Part of a small language model's weights.
Architecture: RMSNorm before each block, rotary positions, normalized queries and keys.
Each number is 128 + 24 x the weight over its row's rms, rounded and kept within 0 to 255. Layers, rows and columns count from 0. The size above them is the row's rms in percent of the matrix's.

# layer 3 MLP up, 384x96, rms 0.356, rows 147-156, columns 0-47
size [103  90 110 100 102  94  95 100  96 100]
[[125 121 123  97  96 111  96 135 129  70 152 126 120 160 142 135 122  92 138 119 160  92  97  88 139 128 151 111 126 119 106 119 113 144 171 106 136 166 136 147 124  88  97 107  97 135 122 117]
 [140 136 165 148 107 111 135 115 162 129  80 138 111 122 121 161 164 113 114 113 182 160 154 154 135 148 152 157 138 128 177 120 105 169 108 130 119 137 134 149 117  84 138 117 109 107 118  86]
 [150 103 126 106 114 108 167 149 127 124 134 120 150 150 119  99  98 127 146 144  74  70 102 149  94  91 141  98 119 158 144 130  90 135 159 102 109  77 142  81 115 173 118 130 128 153 143 117]
 [ 96 117 141 128 144 144 146 146 139  85 124  98 161 141 173 110 128  97 133 133 145 141 143 156 166 110 143  98 105 111 130 136  74 125 105 134 135 131 142 124 122 145 162 108 106 120 113 136]
 [153  93 120 143 170 128 106  81 113  87 153 129 107  84  97 161 131  87 109 151 119 130  87 143 133  91 146 127 113  98 132 117 119 149  97 133 130  91 162 110 122 146 137 138 109 189  88 128]
 [ 96 100 138 130 129 152 128 103 108 155  91 131 145 131 108 134 143 129 113 120 113 168 114 120 148 140 100 147 150 134  91 109 141 172 110 117 138  95 102 131 127 122 170 123 153 120 164 166]
 [145 152 121 160 114 123 171 143  90 117 103 105 147 151 141 114 132 147 140 122  77 145 125 174 138 120 187 149 173 127  77 121 125 116 134 157  99 133 160 128 122  91 109 146 154 139 138 160]
 [144 140 154 136 103 101 130 130 114 100 118 142 115 100 190 123 159 143 117 127  97 146  82 124 117  87 108 105 133 146 153 121 158 122 108  83 130 127 118 146 127 150 109 119 138 120 166  93]
 [181 187 146 131 137 148  92  91 124 132 106 122  93 144  78 125  78 133 101 123 139 104 157 152 142 155  97 107  95 115 102 144 138 127 110 127 118 129 124 136 164 121 131 133 146 149 141  98]
 [128 142 134 129  88 140 148 132 108 113 106 128 145 177 126 135 120 128 170 132  93 148 107 139 119 118 156 123 119  96 173 141 113 121 127  78 141 114 129  63 105 108 141 133 136 130 114 146]]
# layer 3 MLP down (transposed), 384x96, rms 0.116, rows 147-155, columns 0-47
size [102  95 109  98  99 100  94 100  97]
[[135 103  94 158 105 142 100 144 134 106  87 115 130 120 102 184 151  99 122  96 130 101 128 142 131 150  91 134 140 120 117 113 108 117 155 159 169 118 101 147 119  96 130  76 136 146 146 133]
 [141 108 118 129 153  72 105 178 112 111 145  92 110 109  97 153 110 102 122 132  99 150 162 142 152  80  96 117 103 164 136 136 131 154 118  96 115 109 138 158  55 133 161 173 150 155 151 105]
 [109  95 126 124 159 125 121 141 121  95 151 124 100 120 123 179 129 134  94 117 103 147 142  91  93 145  62 145 107 124 155 100 167 119 126  98 122 144 134 130  93  99  92 113 117 116 132 132]
 [127 123 156 112 143 136 117 135 152 100  91 114 114 125  89 130 113 133 102 168 156 142 137  98 148 102 135 147 166 187  97 119 107 103 143 130 105 158  84 157 179 126 116 172 150 139 155 122]
 [ 99 133 114 103 118  93 112 195 154 138 182 114 114 112 122 117 116 111 116  89 115 117 107 127 155 112  96 108  87 116  75 118 134 109  92 116 128 129 110 124 131  96 141 155 172 123 156 185]
 [114 107 129 175 123 119 161 139 147 125 128 132 107 148 123 123 136 143 122 141 135 150 142 156  97 100 148 140 120 146 132 143 134 130 155 153 131 131  81 167 139 136 137 140 124 152  90 170]
 [124 136 144 131 122 135 152 141 152 142 135 159 101 118 147 137 171 112 123 135 124 119 109 114 120  93  80 132 121 116 159 148 171 119 114 130 160 128  86 116 127 155 148 144  68 136 163 123]
 [123 134 122 150  94 142 119 142 135 134 105 134 185 119 111 115 112 133 158 119 130 124 139 134 115 153 162 157 124 114 128 142 119 115 131 116 162 141 146 135 107 120 135 122 165 162 141 165]
 [118 139 122 101 140 124 112 110 105 125 126 142 140 101 102 109 134  82 168 113  87 143 105 113 162 124 124 181 119 121  84 120 173 115  97 128 150 120 153 147 150 102 160 126 129 119 110 160]]
# layer 3 MLP gate, 384x96, rms 0.328, rows 148-156, columns 0-47
size [100 102  97 103  96 102  98  98 106]
[[124 103 117 123 135 135 125 118  94 122 133 114 137  92 158 101 134 100 106 165 141 174 135 133 107 120 149 139 142 138 112 141 171 158 134 138 101 140 123 155 121 131 110  98 166  87 160 145]
 [151 134 116 124 137 155 165 176 137 126 125 133 105 157 106 127 111 153 168 119 135 106  98 170  95 114 131  71  44 146  90 118 129  98 180 126 108 146 107  99 150 146 128 135  85 133 110 132]
 [128 156 107 158 112 144  67 129 131 199  97  93 140 144 117 137  81 174 135 118 100  92 132 109  96 125 135 139  93 140 106 132 112 128 125  77 133 141  92 127 123 128 114 148  99 138 130 110]
 [124 115 114 169 159 110 141 173 145 121 138 143 134 112 161 128  93 122 152 128 182 124 133 150 133 102 148  95 124  94 121 146 146 123 156 156 148 120 125 122 117 137 145 103 101 121 146  83]
 [135 104 123 156 117 121 118 106  88 108 162 146 132  76 121 143 136 137 152 143 125 106 127 102 127 128 153 133 162 102  98 112 156 145 179 150 113 116 158 160 142 111  83  64 161 137 117 120]
 [107 112 115 116 111 137 116 100 124 123 132 142 131  98 124 126 167 113 144 124 159 168 120 115 141 155  57 134 138 135 180 130 155 136 116 115 168 132 151  76 126 153 110 111  96 153 102 129]
 [103  99 145 125  89 123 108 111 114 129 105 144  91 127 157  98 172  98 151 140 155  78 142 103 125 114 130 181 137 128 142 104 125 152 160 178 147 172 170 159 124 122  89 154 135 141 150  99]
 [134 146 142 102 165 135 139 176 111 119 169  93 100 172 125 126 131 112 106 163 171 131 137 119 167 137  75 133 104 103  99 121 111 130  93 115 122 172 120 144 139 124 133  97 169 144 128 152]
 [ 68 109 102 130 168 136 154 157  89 135 104 143 138 161 125 114 109 154 119 161 110 111 131 141 115 152 147 137 117 108  90 132 161 120 135  82 128 175 104 138 129 146  88  99 138 120 129 122]]